Weights of a small transformer language model.
Size: 9 layers, width 160, 2 heads of 64 (1 for keys and values), MLP 448 SwiGLU.
Architecture: RMSNorm before each block, rotary positions, no biases in attention or MLP, untied embeddings.
Training: 180M tokens, 5503 steps.
Each number is 128 + 32 x the weight over its row's rms, rounded and kept within 0 to 255. Layers, rows and columns count from 0. Numbers have three digits each. The size before them is the row's rms in percent of the matrix's.

# layer 5 attention key, 64x160, rms 0.0458, rows 43-63, columns 0-159
088:063130122081145095159100156182112133182117104149114152080169121127144102161076107130124109137153158139087131098191124120084123164185158107140104131153126110102081174168121127130111145126099171096116133060086144172171178155142062159127104184130169139138216128155128156165122123176094162140108114149141183183135128182141139088119145198129134111066131175160149125132149157146124115142056114132133088184117044085083115084144139119111112080128144128130125150069168163139059118140113142
269:151169130128137059147123111179132122138156127119093108044116084097153143179094117152119150160170206190079097081156133083107135143129146142144079120149123099105000177131125103156065130167154129148068114147087085109159167123155104168124156121101178111156185191076130139128133123142129166142149121131097139185121130129160163090115148163123125112109090146143122158076164169105158083159133092133112069099114126054106103144093108126115092141139141155131106113100144117093096115129134105
071:096086095139142190092155137053120145123108114158189140218137177149111102104144130101117120128095067093173161199090122173148161138136125106116193127121142161164255073112143150091180139100092091133180103114157145142084114141103180126117116105161066133107088057158116115139126109117131072085093128119132104071108121112111070162144090104156134137124146099123111086150123080145113141085123127135113157154158145183125158115142156115160125152109107091104140123133111126167178148109118149
088:109118137097196149104140121115141102147136116151150139240098176142101098072166154115110129071116067059163151157079110135156119139124135094096142132122115165182209074134136184092151130098133130120145115158146163122058116124108131126176121122159104139119072082180112122120156142124115063096107154112147106071078155133104122137146143109154143146177147117089154096160080063129111142119161156069149203115120113185130155092140146162131124184124084094122135136129084147117201166109086131
146:110101122118159184121124120107176121120065112147138117167143157138073118090096139107155102104115102093176177180111165200146111112109121127126183156141119158157255107163116162128177125102146105091168158145177146147122087156112100093134121154155100147074083075139126153117102085113113079090087151161180146093157133166079076118125137100145125159157116103075087123158081085148111144125134146128155165170134161184138124112165129150164131119131134121132133165135107144206141127139090225
092:112119089090144101121129138176163124165167150107154133086095087130185095174114105187096111089189177139143090069158141103123167135154115141144111139162145124145076134092129148150117110133113112159080120126074114123163219121151110127111161130111175077112176158078156163131123102137104176099153169155134147198157111078143176112106204158112110164099101180119090178066213183119177124141113109163118072103110124073127094152090133095089160135149142144133111113069165138101093142140122119
089:124139123150164081145119135133145117137097131136101141136115197098156107161073175036107086086200140120146128138121116103105074100192148124086136155135138125108097131104121174162141145113152207104092141091107125134094151174165049173166105183115126121096174135192109135155139140183122177104134032158141076162155148160128108130132096167158136160135062134090064164104117141143079097148136088135102144128072087127099115137112127100128129105085126118125113043108158129146134154143184146
118:079104111155107233126154165090172141114077140126150128196150175135083119119132119148154113142106088050169125181100140176139109087096119131120174133109156148164216100120101163069161110136107117088174131111173145085114087170123121124116127129123089137136124054106109098117130135099102130112146117164125122094129133172122099152140145106085119142153160144087121135170098095162104179110119175108167174159156148202125154101144181124215111108101111085116196147125082153155155130110097183
083:135133073106164113133128120141099076111149055133135107084082089107192128129132141207110096159181158146136138060175139081091113093114128140079045129118096122097079135160073151119055150160113157152116133156130132140156168126157097118065097163167130125089189170161100173102112120126111158127149174176096181201108103117118150127140114145133088127117089127151152148104203194152183110154154162126133120070109123125104116165106077165172088131148124087136145118077151131118134106106094145
079:129150131164118124128123139118185120142162173136170072147180105161125149104142109122108145070108129128111076052075086146104145146067101090122097102143093104132158158133148144096109065146094137064128125195069118154087131142096110138156123137131158166111106149097104154121103146209128098091096146173142110052146002175141113149116135131137095076099124119147108073167135071146129122112069106125097088175120153088144152150141108158219148127137133135136116123163133123172095171110122121
074:129135134148159097093127155226104129140172104121102145130090123043155160136119107168068106084192135127138131142123160133145118154137126090192152129074134080166102097139112103153135124168101185052131102162085096130197144153135162156070129096093154119158135158109071146101105142139183079134138125103157164137117076198114171121097132113140157170119148116157085149024110157123095123150097108193145166121131093078154147070116132117122159136139117157127098113098172144066133097131147130
097:177118122154171104168129134170130139158177103135107111101101103039135124194134164165111121150140178147102108120106137080107111121088167115187097114125059127141057133113133167106083144123141138134121074102102124135145222177188130181104163151087187116147165165071144129126119193150124185157136054147116116146129074130168119110100110167130063102104098120125122133082208178140116117125093127169123100138122126099098089150118071123118165158137149162133139099103134182122139079159116158
089:142124187141174161065132127094120116108069140131123163184113130120122120134170143135100178128102082126167166150086107134126161127130093114080182137117148163109190071145155156124168116130101094193165115057140160136102166127073068129141119120147139170138118096162119065118161101127140082162104135136078162068145169149138097103117120134136167129122162086194122114193080134083097149067091186157183183136078121144120083111176128097134133086153155098097121153138101160167185178128154156
091:133072181135144180137158161169167150076083130082156126162162136080058110080133133065119078112090113125163126122116096110098071128184147133141105121130122145124178075187085126106151093100145179145148124100150090137105151207090110106147171122116090145072140123108115099128128096163136110102174058175117117135148101155105078094140147073139093103186137090110155145149100116124098153068078099070180151154152121156112126161187086132131131150207126101094169127135133126169137091131127167
083:161129124192131178090166094167113156144125071123139153165146080177105153115095128135136105094075091117147118150107089127112094178147117095112075142157136157081171100130116132126180125096089114101108183161164155121131095079148164134151122139130118125092156109120142075136118159197111129083133092123161133156116127146103120115138142079191102148120146100140122093171057125139161170046215153089089113141123186145146185016113174127145132152142133101112145164170108108170155183118093156
083:095100179128081096109119116166114116168119139146144178097109105107108223112068135140157095109178180100174155143132139070125079157077155127082166192145128159202103141157111140148120103115131154132072093192105158137126067120145111106185143113116192125176176101106117160137152081165123157138120089103118106176181124161094108118115066171152119189096113146107138139112101161166168101142133105138130105114149148141147149137128129140144136086154145108152071142138145081104036199114120092
085:167153125191151116122084094089136118160165130090121088083136120124211119168103129171121163124127149176087132126197165094104138184157126124141092095164093110137108132181138154109105122161115160072137127121093114107141192119169078208179155138093146132135103138154144188094141106137098159195138064128120153178118145116120209114133098147113080103091134115160097134131106130049144139129086179069110122140130154164103100132174064113123143164135166126151170099106118153045116128104096117
092:084100148152066176083171134102192145121106173159141136135124111180078117111173154179131083120140122100140168122115128170191160131136135093151152172045131171131195114124138137156162140151132127147199104152197165114140100078163106148073111123153099130078110080119098121131160100159140105117149129056123142064159170069085111163146136123154113100135145119099133133165082107193100110068150144096152137082161148133099131106163152110127149139113155111158097123180101115140129063085181073
093:076136170115106156154145148144105157175087108127095195081148086111175104165115144113140114150160161165132094068126124049121102088077106165093146154145149104112090189135129043139146056100111087081180132145096083166122161094120147174102177108106152114116088148145115113108123148172183143133140104085098176135151098168203129148129153183152109130115133107162165169107067136132133064104114111116098131118160094111107081171128130185104168123104153157204120123154121099144144122102168160
082:152148127190154089121136087149173183125142117129095147104105146099070113209095077131109120186146144170106119050118128119072152040141153117161152160142112145105084082142150090102090120151152183161123137119082124098160119158096156160174128114127128120108157142130194107120091139082181178172171113151085129174124092117126109114085166095103110183120114106089128160143172110161124125139172140156118181151117129106171060181097131109131162185160090138151171131136191110180094152093109115
095:125128087162188098168116138186107131142134133118084116109086109154105180175105126141148124132157196152106076099124149096109108154141133167159133124121108091066055164077145131163130130103181082132111154183073161103148167110150115160092132127079159125149188193120177149145151126137096181083155051134121150130146156127133154154147087107101109183136092153147050158114165118111142106089066120134120099125182079170168041160130099108104127148167177157166105103117118165160093130135108112
# layer 5 attention query, 128x160, rms 0.0544, rows 44-63,108-127, columns 0-159
076:155131113159104150099124167105148127099072107192164158176156159168158121102140125078127131126096102080160130193097072173127128110183145179161188099147120137158175149149131166105177134061123107100191156078176191132096082173119152098145080083181093143134076082119132159098104118103129076128111136102155067077145130122130108122175150035115117152145148114115086083136119072151131175125129139174129121151126144154177153131121210118121171101130125130084122164127125119085151126115152144
204:168161134147142078174098112176146125168153145110081124062077084091161132190113098146108177158161197177078087081166152077120118127119116163137097142120136099087060169138120086174068140165122132163090098135085099113132156154130117154143158130089191106190212189106156132099118130122123177152171125154120143200108117112134178113120163158083111127104103166131120152049166151098134109134113107141098111112103131071151093113102107147079111114157133153139099098113144113079088129124119093
082:173143134161170113104107097148149093162125100113119081125130087140092141140141158154063116206198191129154158157173106125111109082076116131103070106059112128085116094152080117109105106146121137118098096175114083146162109077132199183168094151158163107121145133096103068144127092105080136135152189151137211147192133205115166098136121090101121108148082101157176085114110131069166093145098156126108105163117113177087088104083126151127117114137113147112127122100111166127148102099139097
076:118163147096140144125134069154116130111107177144077202138109083119061138105132142158086181149168143123108047136187150121080150108150110170137104134127182093099140154183068139132141120139154149126122171124145170152135097120140092172041119163150104123147126165170109136116084152170158181164168100160148156174146170136133157049118183157098138118092141086096116134044064160115154153086124085127129141148122122126157122175086190163103139135155179144155104148100165116128124074115148114
075:127127116167092151124135166129217146160105122097224138125106133130155118157144116080160107164112093108190108130138130097134154133145092059126130107126105105119136102086076109078195157181139099154135140136121129109132172086149103195090181144097127107052160156161154178143105126148130162168112034118145151064085097105097084151134144149211144091178160099125153161065138117078103132113153167123147089097119135128132116124177128104120109173161083127115138141149161101163119142162084099
078:185124146048139140109157135102125067141140139135124137099161102131126115137104131206120151088154123136166150137171112120113180133077129108129150090098145114142135090068187148109140183101127136102091154169076129175133088131114085162091102173152124134120116129140090121144082131113116127189117244140104134186154140103100158074158135141101141167083178129103153138119077117138206122129139164148088130196136185137180105055155116173131129079177136142113147138063093139095094118149099152
091:107154142186116147208133100136158128152137140124108179107099146151084121151152082148093160086179108088120087069125097121190083031189090072162178177157154113102114124115104144134140133182117105138150120141128139090125135163114114121075155123103143098127143141050193060148158150141084104195112099114119132126147086138089133133139190115157116154087131153106157148132088091116195115148176078172118114107126172134134148142134055185123110109123114129183106099123155096148143182147106138
083:154119112172193177119088120146196110144129135155085107117087116140154095177172125121143192143126140127146101114094127126075091089149103069113107084145156130115140106091073088103131118194075102064106126063126108104159079124108120126153103162114104119104179131175171000161175106133121128129133113148137097103110064157082077140116094170151116140099128134103123155125089070136119156116135166167147142105141094132158149138128076134167038105167096141097159118098138133084105141127160146
075:101141124115153089132094132078108152134117153183169132120112142157062164164124135162042107155153140106135178105123128090123084111104139097117158157121162118141128121108102179169162148192131147137108122110162068130134118105092138075127147111138105164182094123088140231074071070115106166076131147107115130142110102100175107110115092101084170131144111140126085158174149152089181132128182145137188142153130096084125174094081116155121188123133102130091172116209080126092143134110173066
069:073123080142155138119120169122130185124139090112213175100165089161149142090168104133163141144153125103133109096102106119098122071119112164155140147134117150133126143107143115086138159099140053138120088171135142130146116018162087127103091160154047095063103101112136125134145097142121160104122103184126134095104123116149089165135086122100129088181112120139193166128083150145081169206083175183133115095130108055055090141141097078109133104155115137121150126118116133131180130112182139
075:095114183145115129154123114145070126142138124070095148125101157132117109117129123193090190080086114093095093123092159133193082108103121071107141163148144127128122083072100128115169081169120090157118090102124163161163111100123126096143128165102170119096127144160150161107156137089062133149099143170131159109156104140095174125129176154092090228140186151111176154162086060150123185096158091129140139162133172112114150076103080171125102101189116109085125126216146164095128135133143131
084:119149203135120091135083202112085145091133101119140164116118123157167139185079153194126104149072160124096154116148155097153112133069120154085129216135138097178124143004148057091108156079131096141142129176131154141118143122114111150096145128098191103139157133139142073155113074129110084160129139161120122147123111089111116120153139076073074147119151124142076118145140126151115104125100160172163136135114072090114117092160129143032133110160110113126112162119107124081147107078168127
080:133120136098182145117195136130180119099106148166077169102078061151121056147117111196122137097120144141093154120152132086111136193105118111095133163121194142104135062094136145152119187146108084158150140141118127127123176134104095129090112149138129141152119095030126100152146129140036154151121174130090117149151115188146141095125144104104164152103148238111116112172106092149116147102163164139165130160142139099176145077094089134125095068110179108103178138131159139172109094127147152
071:076121072119170136094095151150099096144077148155155144118116169113109153176110109120125142202175103119141116087172121161131125132161148134130120124152188141112118086100095147142163140143135143155137144099093045136116179112084138065097117088135094115195195130074128115137117121157158169179083154150129120104166127110168090165107068163132134126243155149073140145152104116080184104136159089155109154139087086117162133128107195102078062135114097162101156168140102121129166155150095132
075:108161173071117115100102152109091101176091153090137124125133132188144116152109113138161063140184145140108102110109076074156140126111146078140082060147110145111143063081085172143153151114125114144128109140076139165162113118162117136139126171168097144111133147126113118152124114164155107131133045162166143127096169101109120161152179183197139142127159101121149050136088165122123112111117110099111121150105089164184134252123194131109121185133141149168127135085136172185126100079140096
070:187138143154161110141128161144055127183074106157096144142140112148164072147129169157064108110044079113136111133165171140125113199157090089173176107113142130153125114135101086074156127154097114110068150117158156168133132181096180102093136131142149128130136143098149104089157128131137123107128148126122130150117152090107101085112132127170082117109150098142136106117178087174150112128214139114193102114156038110141101092067143194097163131154141143166126163098112191080118097164082112
076:168101158109140087183070126180082168119155160087143159119149096121123174154136159050110086143083158177088142118127119143113187113081118124044099138155112183128140128160160137144121128103107188104142157162146185188115183120154120081123127158132112097162081109088172116102117149085121120131109142142130090129141098127164080100180132123089107119126167122194111134206131194140121111099119120055130113120153098067101146156130113069125159155165131156111119131160124060070113083082124108
078:100125108154128096164093141120080154128113120159217123140157175144134137168115176199113130108117128122078124132122122104129149139123141112099133083145130159159131084105174145115151137144068125139138117159100113075112126081145143101118108130192104103158143144126160182063122170156159118184095089159198131139157181124132119129094164164173112092113174120150149126166124173155100147121092119073139092130120110069141180040142102096102093198068097111142046165140113216171152158101116123
071:073109150141119129126123028177141154142132172099146079161113131137126094090124123147128157109141086139137129118107145107183100095179109138149136154106176151105131125117122182147091168146125202155112170176125103145108097149112103138140160128113152115114170175142178128103117105136157077209073066134161180111140150122160120117107125135092185203095094105085140073154151081151162170145123102129210185142114097170115128240100156147107088144117148138140109150143149103080143139124084109
085:131081147072107089114146142109091083059090115141107129098138186150091156087154177145094130106113132166111197121137156157078185168140130100126122123097149137149145130147129198141137153113143193118103171122113140139141152103167109137106136085128104167092104132054115092130110168132092105174133118099133142123166210123185150115141181160116170149118129048116125139143102091174201199079187161087073130120086131071145157129129105131160060140139121137162106148183166090141115117142130159
103:132111144099101161108156189080166131133131076130176116181136121120130131113141109069162110156118076079165179190094091148110132133101171154118195095095065147166180119115108108117185149111153148104163147091148127183119062160133087092119079133136098134111064081186096117123114148081142073132092085084155128122085161124117152151115067135126144174168190105119118159170121112133130143090170177160179141164150154178184158125139144157130189094127130119127148168144127092125128114109200119
253:166179135126131067184100097182108130140148141111063123039109087122158134169119113162092139143148198171089083079172128087119124136110138152155077148132112119083055185144135108156053132174130120142054102162113108109151159124142138149145163122095169085176172189090126145125123119134140186166168131144112145193127139107142172103113146166127119105108086158141138137068150162094143098156113118140099087088105115054137089160109090151097114154169125174141105106124143139080089138127130077
146:131106111111131069111111122159119113149099128132089108126154076130101130185069142157109150151132182157048087087152163147094141065132135132173079079138121134062094145173147082122111090161117191129046099118125153122151145126130161127099109082106096117158184145078175147178125136124144196140149137190090137149165136149115153096084095152128059062137143161178111114070150158125154109088117125148107096116087130127120077221146077097100137118120108145148101098144144070098105148116103124
105:111083170071098100164135140134131106103058172083056133124072114116114138076191108059072176165053123108186108097160146081138093117128097152179105103076166104111130155154136063140187121113088123173130098128143124149081150136146105095126148084095151119139155126122106169111089136136142112202134156156064078154087167152116111081120113179111200066125113139125154178121114115123142172141139124161113156140124144114136138117170074083133107123105126103153143101170176142172114145101111103
102:100173173050112168131176188138131138128066153128106051110148131106152105086156097128131095131142089122128132190139075173101107112130168140093129151137081151106125118194117139122133173176135140142179151147179130165133115151082089193174167105168080115126136110136155162097146150076142133150164124126116076121133129119070120133163070133159150094126139098142175075172112141075100053068131152169135157134140120168192106101161108162153115131091152102119132121111106070152108102158215141
105:133115106075182134152150143125184203115137075102076126117164065128188128140137137144101153120130121102097084173123131133059086179028166125115146108142179115148129154187080096149108185196117112115147126129122105134106172178099137124099094177127100139103168174136113177065144105112067144145102038139120170126144144096130173091136111121166100136158169115124124122152106192132106157115114164132148137103110111148137137190118112136133154140205127159135125133117136120097056133157120184
115:136151193141155084139105137141105165125153146185158152101089119140123190127153170122136106104158114168127093043148078124088148118147116116091092150102181142096123144129107174169126084139178153142132137076092126078156095083087136143124190054156176061158117146125109089112113139167088129052121134122159147128152076123132108148124178136133128167092155156187135067140110146100132123160108183077113126108164134128157057164133078165068129148157141135148106111153150167183085091183126085
109:166104123103116121128168099124100169076143139111106051148109123084182120110129073115101142122172098166098147126125120161098147143163163114110168112105081160142144111018130042090164143113151100144133155103052152154100079195122126083162157106151170078112099094124177139141111140129161139133155114074175078111175139103091102134165051143121165155126133155151102097127099059123106105163158098102136187120183116124097091147074146138115171142133076106125096112143155095130108111128181102
099:074124180108154108125067149113115183168098130177129162150062171126155099112153157133165143149056143091154130159135152154108142130147142203177095110144123127147111076115148126130084144102119154143113046096152110105097143103133140144086192082129098150178094086119085108164112121047121174130130116187093105108093119119188158077187193140113150115124150103088129180111126151144173149133118195144112162143111147136133093111115152072075103155107098112140112176084149195103154177133132129
108:106106183096080106117151087140140191106170153135175180106154120130145116094132108086150092048141123107137179114114166131150094148123122168151162086152129144109111127143150189131159137093138130101107179118111118163119056060138117138164124164110077120122179117172126139111152146117146100133161147117125113157130150175179123207113089133116157087099126144092172077167140139087100166083167127107099065192134165134121132073098118160157126077220125063123152078096142165190156139153164117
102:076127102061132104172144174073112169122101175187139093175028154096163098112119160111135151165100120125158157144154052200145134149143197081161152168123166164160118125156118207148092150167121154126087181086112145120137106127095126093121175130168104149156123122148150150140128153121119139099122155070186166089139143130160192142163172154159103131099105142126133139134080134110113156102180115112121108165171158173120116123100177106161150129160118121144136113141079091043116097137085141
111:065126165126081100185085116109155074182120129188105171119131183142169164131150160177145093133169198101111113067164123127161119097135140127104088125105151114170138119180182135120077138129119142131154049211157114071134165126193129110085158089104123141072093134168144106127097139098103137103147155123122124121105078127153133176153084115149097096125109116114099116148099126146142146135128094129067089098165080106140176044118102082090175186097113131103122137167115104107115119060112118
117:086169175125128069147127129111105147145076153171089097140088122167181168108183122165124116122166123147187119078110110157108145087085131094116080146149186090037123177143152156142100162150105121042151142087079129093087139099079151104125110095149205146215116128115137144140159150169083151075103141117136115130159147132176111165094132177136148132146112156130113104154103116113088179149193139130150117111092152117111127056096136164149203128119134148146093110139076162141106112116162101
099:100149150098152111156135155089089138133110169110086122148109102119174094117072140130136086154110130098135116087063145131112164151066111128134065166119094080159114119117105138096165161140153169151146084088103105103081115156136124082107087102148088125114133127111139146102136091118118094153074155134112114089194125115133071098121097190149137102140172195149159121121144111111155186151167082122118186076099086180121092128143030053156099125133087131093099142098072145101106080190194096
117:153110130102153143082147136092105161099079118086046137119188112129142157152126097093132159170106111084094087129098110189045085154129105162209128142173122129106118112139060187153212147121100106167201177159115129159109159134146134077082180132160110094079135121122110129121107093093168129151154099133123174069140144139118114170119118131179168144158156124116118080148133128101136110160158153168140115131097107109130063096141085167093082110101163129170136142181185107159131173104163135
116:125091051175162154119151041102111133125109142156169195147076120088122067141139144113125146166121127094129148123090077135102150138145208058141062141097133109122123069109084155091115115166125107188097105125145162122142095142124120119072116070154190144137138117125110098132164171143115115113153156104102108139133096083095101147125137114187107152136135142098064104138146117190139143122084067114094121147129105122155171149075139135131071076151088136059182141111142098177138159094199132
113:141133019081147177139092173120168080128154099117115143139181140138090128169097149114159132097153145143136107092119112103084148114073094126078141100087022160091116145090106061115157125100112150102137168148097139171140081131107102129116086123106137130081117147134137107107129190081140137110129138150053131145110137144139120124171098139127119189062165186129155113117104146089121157113089112178152099121133109067129118191139100143179092151202115073119113156083172169127131094168139089
129:114178133140060093162128131124181134125152127164085183138127165141085135095120121165113120139198130148064126129105164134166136168149128118152181110159150113173138121176217123142105128163117171157155151137115130083151124140120161108121114178104121160098140135147171126136126087107008098134094092118185095110157091145108141151142160067121159144172149119129196122158133154090084171199082141101143120132184199145130128069131130164123098139113123131113093214088112141165179147120134114
116:147119168129095203147149117141111133145180087126084017132174131187128153074144101031108090129070184102149133161154133111139138090135122111128161164144131111131121134070094186119118128098119132084131139175163177153064104054132087122108134103116097089126115113131121149103138095138131111089093109112119086145130156164136139156119095145156157121178091115119129068145123112132125067157126160107161153095072136161118150135147142190186122087148134155146174092204135184143156161155177116
114:093162135138124125144043179102122126116093091187149115136056150100109107137134126127125131172116088123094119139154123113119150145085163086159147116129138162159132159198077075112175183187074083184125123104087131124132129136114138187123134134219140135163140141122151114135144147078069132098085111112182117127151128097061173166138160155136096129122224135098141131196107155141131106115079097149125114141125191133129180202137140127160135172146094148118142183122108185125104136081090105
# layer 5 attention value, 64x160, rms 0.0948, rows 0-8, columns 0-159
095:112111123164140093201141162121117109134067115123113082151169140101103082123143056140172095139125129129179127131151031146107141180165148179103167145131126132109121158052123118119068137168146109127117098117148087125079150134118133127146108183132132197151155118128108173211110118080167137098175132117092121107096178079129146117135142099193175136107111111140117127169132090133109149103097178118099148190148092075087144148118133150137099185130117113091118168062214128123173080088114127
090:097150129122111115156091113098062120097120053079154138122118194090107099123165132138135177146123101181097104177124072088097084146125152166156119123107172064074129089138156139159126172155209114071117137135088134066099177094210144115143188117147107130125095163141165187129080136073117103141116115102137102120099103053114102120150076107057094152108076154134148123052138096120143121151153156112141105120159128151165136098113180143121183133116134158133120097132132198123151151129115127
095:071151190190129106122129130122154172089102083160156060139109125145070102103196133100113162101143084165146076134090089171145105149130157118164137148078178078138120121072177132163097183165127056113130094155070099106154138063138136149157152099107145132108147131154145127185152203077120125129120128133098111110079133134120153109153107124135162081118151094125111135170163148172098127167168122156174157102056162148170133149131108148129103105096108178148134150144155131095074121156035130
100:145088132126118137126157175114148118146137099103129131123129156140166177130151050166190131092136149148143146119092089088061119129083197141110053057078122192119140106091128120124117179116121163049156131104129154072107098060113120131123150168154100069157132160110136086115122114108171140087074105156091161105148137130124169134068112138063155088148164120121093081139130174104122149186097111113112120141072152141127108160085113174059167139083118175094119107136202103107129105153132140
104:136101066096149108167123167134094043126131132114142163134138096061152111214185127178078101163150130089160100121072153161146120168137115137142092149150187150124121131118043170132126123087084122123143111093128140088100139179154118113088147076097082136119146169173049166178157109109154090159129116082126135181176113105076152102142088109146145085101083148145184168117124129138155127117173134172172151170080137159083146125174098108169157143114132116092152172119150106135145096155119160
094:079076186137182136174231165122130178129132125144136209124114113126151156163146166114144093061150121135138076127108084122116097137095102132107147092088116167197127096129112148137117128146199115154100162207103131084097103108030078126107150155099111102117138098155125119166148059102162109148135107092154154148115148132098139153170127110143199165110109113145158111136118143086097097130085149122165203126155164131109130173095081115167102146143106110165146122125185173143083145135135123
098:141149150122127147107162113133094113147192186148089151122181139147136128150098135143154149045180137102099144138136168133123152164142176119143142084169128184088127168133100123093157156117122133148120083153156131115115118092071185140148087137159115141160138116155182096087125111149125143104126123133079123137216072105114162131163147155077138162072186054105218134110160114138091115158106101131150139189172105123112128160121107210132131145117082119160147209100102193177120114115094182
100:179110103117152146177116143176112138165193140130128139136117091087139133115124169142072107142119117133123100123109107103063183167160139080129126137151053178094118104177093138118131074099134153175129142102155080187131093151073082093110114122156140156109112145167080155150160115155081078111140109109169191151120142085167111112171092103114146083112115108196118092119095124187093085156121154176182163107161111094152211129153096092120141110115087076074106119121178110140105111120172061
100:141165151187069162097122126121068174129116176086108077129102129168136136097110164109138094111137109131160090150092166144143165135105154103132093200097162115111132124148165113153120104112164138065144059138117139086139125115080106114188180121091091128114142119106146127114143170145150112130068133175144166120077090181164169127133137114118196125174155053115095160110096196228121145175141115189064140060128140086137153101104135152092145107092124161118113124147172132087111150171133113
# layer 5 attention output (transposed), 128x160, rms 0.0814, rows 0-8,64-72, columns 0-159
083:114113157146136108087138120074089159101128142170189101251158152141066133118161135157110132053153136129149164116152123167117149109066117113092117122168092164166162112115127121092101161098136149154112091168116159192156102105177105164167129119143087115141099156154073132105107114093154128122189124111079080160150137117175095112150160125098153119181153119243167113154133142123092137143132141148153141106120078083117187108132131102094166181134120159106127169118087109142212122111147126
082:126161094158122167176095106000130113172149139137160163132149091150158149167093130149153139108098115159083065205131065102132134138122106075141118156148133079113000129074147108127142116112108144156164168147155145102144101176133124195132145124124110144121143151152155129115147181087127162193125094101150080129128164168087077117103129150121119124138053146132135059117102134117177155077106116124141109113121158145147113135110154086121162124135070129119125130179121154152113144124168121
086:112127146156105135118138197096169137115148141133155094168165102142147121164055129106138174095105115085132111160148100083102125136117138082141110163168117139077019096112154106098113172178142103154166135084110136152130132125114128158127123141140122149100169116080139190109108112092118107215147077110094035135116120094097155100141160131102143165140082158114116061142119109077145154129124093178200127031118112139135165104132092141141122106139080114150110190151203089124144165128149155
087:175167136140126089106122185146059124083139118123105136012143106161160163167071131099120140115140138161065108069138137092123184158106093142158124148114061119163184135112162108116152182026106151132106124169174155147131148135150127153100172115121142113126133110094101151105126140129139122155156158133081120201146176123120117088155201058127152160069137133191105125143147132150118184104105132103096136176132129102128080092131171093141140081111088146149127110133177138101079140153125162
100:156129138164102174074116080151054108140067119161167122150142179149098151138111135129123094104106061137144138134105156109156124121130155176139114155109079116145096138112094115104123153113163118104197084137141126167079142124148100150142119114084106104165143161113123161120152134118116129147188066116180138128127145132204104143141145113142147112141091124135167084156206047125103139148159047127199135162112176148139186204141154105114119194105071083142079133207107151110172088110125113
076:142131175145151143119152174189104135112148095100112126164147159088091121119080121105113108137136051089124079071093152106134162058098120199129163145111102134151177091152151135143147165165160070163162196132139138127066161122144113119101155142128128150177101093071073175112115097093124177137128082154123053164152123076174155103122188109097126113096131168068080116136098096113082193109186125131214121126153130118145143113142088139126167130107116090137087163140150100096161154149143135
083:187150188124170075084127114040076155065154126099153146151131142126145149101174142153109105160142130141147134111095181108103100141122164150155194101141139148079190163134158101072088131102118166109092128121139137153179161099156070108151122109111126138155078105103168091172133120119087118091134202088076158090165105140156166149150174081146132073086158069142118188143110167143056125109152173105107167166138118125093134115140085127141154151080136101094150142104169126132140097059128154
089:186112163132118115126115141165121137127105118145189142189090202129134129102123143152051122122055146163086179040104162144171071116152107145135163096193088106137137104084079156093139143175149154090144144104152157116119153124189106111131154148169079109170122116087112114175111168163128118098165121128159143126134140113138186146078174139169169121155158075064186154103136047168086094152188123135150100116144123098154118176153154148125126176169122117127127128086155094119156133156097112
087:139166123169124097124192155175125095125105152136092098061135099198240097173059130129125118111110151109102113066111137093125091139123110098109131143104086093087101138147143128123156120098103195064106135100131114114138135157132133175110133153168152132122137123092133155099129161119145076138160156167121058169102127120061124117128160090170120170099119130101097158134153084116158156114156148195118180116147174096190118171115149147124112038140102126143159129127179117051090149157116182
112:094116091143115077077150154035116108124089133148200073208133139133091124097102125114122106077145100112131092150129089119125154155092131164079158092149089119100118180158124112102094145099058109136119138101143143132114095130179109177115178151151102130168205121190113143104100105108127137089179137093152084126135187112180120081104147086133151112156166109199124145182124182111098115125117125133114153120123058112149188077131108132117197135150110135093108143114133100143183197114164148
100:115136084113124158147105069049138123192161147112154145118110118088120118105109151111173139155151116127070066173162150125101144144123147137131154154102202092066051094086148115124110111137143170170212199148147129067102136115086118167146168130137089103146151147146170112146128137141158152161209073085142136100103123145118065071141154142083113115160140144166147086131105107108122141109150175141157128152154122147121139085092157134182155157096092191095166162170140130192160133150165097
105:096133141167126124118155109145138112137117133146111072149124112128171131047132134108159201143137093120145063116136133154157139121185154103129123091112094165080017084125142142168098104161117121157127133123138142128119129102102174150169128138121103099137159092124084106161103116159131097159195090102108136134061172099170161103126095176083082125192100179140103133188161088126076165091096105155132137110185109105161148047114095177168112154068129161132156184133149091155076135132177154
107:125161121144092147129133166107179140148128138120070109074127059144051142146198141152099119144073165107152164142095107119070118135135098061114130105133088155126224109156111122150139114105153174151084149149128141096105145100105119159127147121198091177114127187153087076175133143137130137127185136171074189145142154092123111138124157140103119160179155150136109162182138082165137112111082152143144128122156155094149098089098173089175098176140098156093199116055149169142148126127168096
112:158163100136085184129094103154081103143134116150179119168143097097086151133124116178141083149102068132147105100110154153095136174176128180138129150091086162170146147097075104111139140119094084144147111136164152101116125088180094143090134081071143124159097176151158161151139151104074115135148109080149148148067126168153054177161142099181115096125111169167098116106154102156171114099126062127111172158101157102108150190139084109165099198032146133121153112161120141101176106095096124
115:135164130116076178097137146112095118143145116130120087087156091078103103111087123137123115123112068099182034088072071106118143090080097135095186135121065108136145110121110134169140125147145061120078113159162099133142132100109107115078076128138088144137097116087071086118151135122126146173136081115111090120148163117094167103122197111081120111077123124153109110143059211155120183087109096073130136102113152125139123034149138138130110160108114150171127082079141104127171106172140162
111:093095165079148097117112133064120162101213120130142148161157107105150166168127104199124121128148151146154115161110110167040141148149110080166197147155137167107073182132132129086165130095127041093059116123150117182194104123123111084133112113138111111100128148059161126093119116103120102154119186124071111134158095135104162135150076097137151143116122042144129149128084150103206133123088133101095159105087149147097164126145128093133132138109147124160155114121145170125089052149139112
111:163124072137079131079106176142114149111134104167202115186150144099153133124075157145088080118145112178106151034090095113096112107105160135126177121152093143204087165107119129067165162162132140115113108156142102138202127141148121124076111137132114118150129120086138167140154135142060109172095092133188083139108135148114159145097191132149144107075116114148139071070160143150093133128103131124122129117095125127160116147193171153097182131131145103068104080154144101035134119182138144
111:101097106152147148085184157186145107133109102174112155046139105147130130083118139122135109172123134112136103112145139140101143066171174079123129119173149142141049116097110072156118115167149137112105162112157117134170156124090150083165116160153107106103117150087084121123153084146129142130125111180124151155086155068156153182108086157120120113121099160117084195140179097096103190186107121177202127107162142114142101107112194169109106116161144124090194149153133050164137081099201129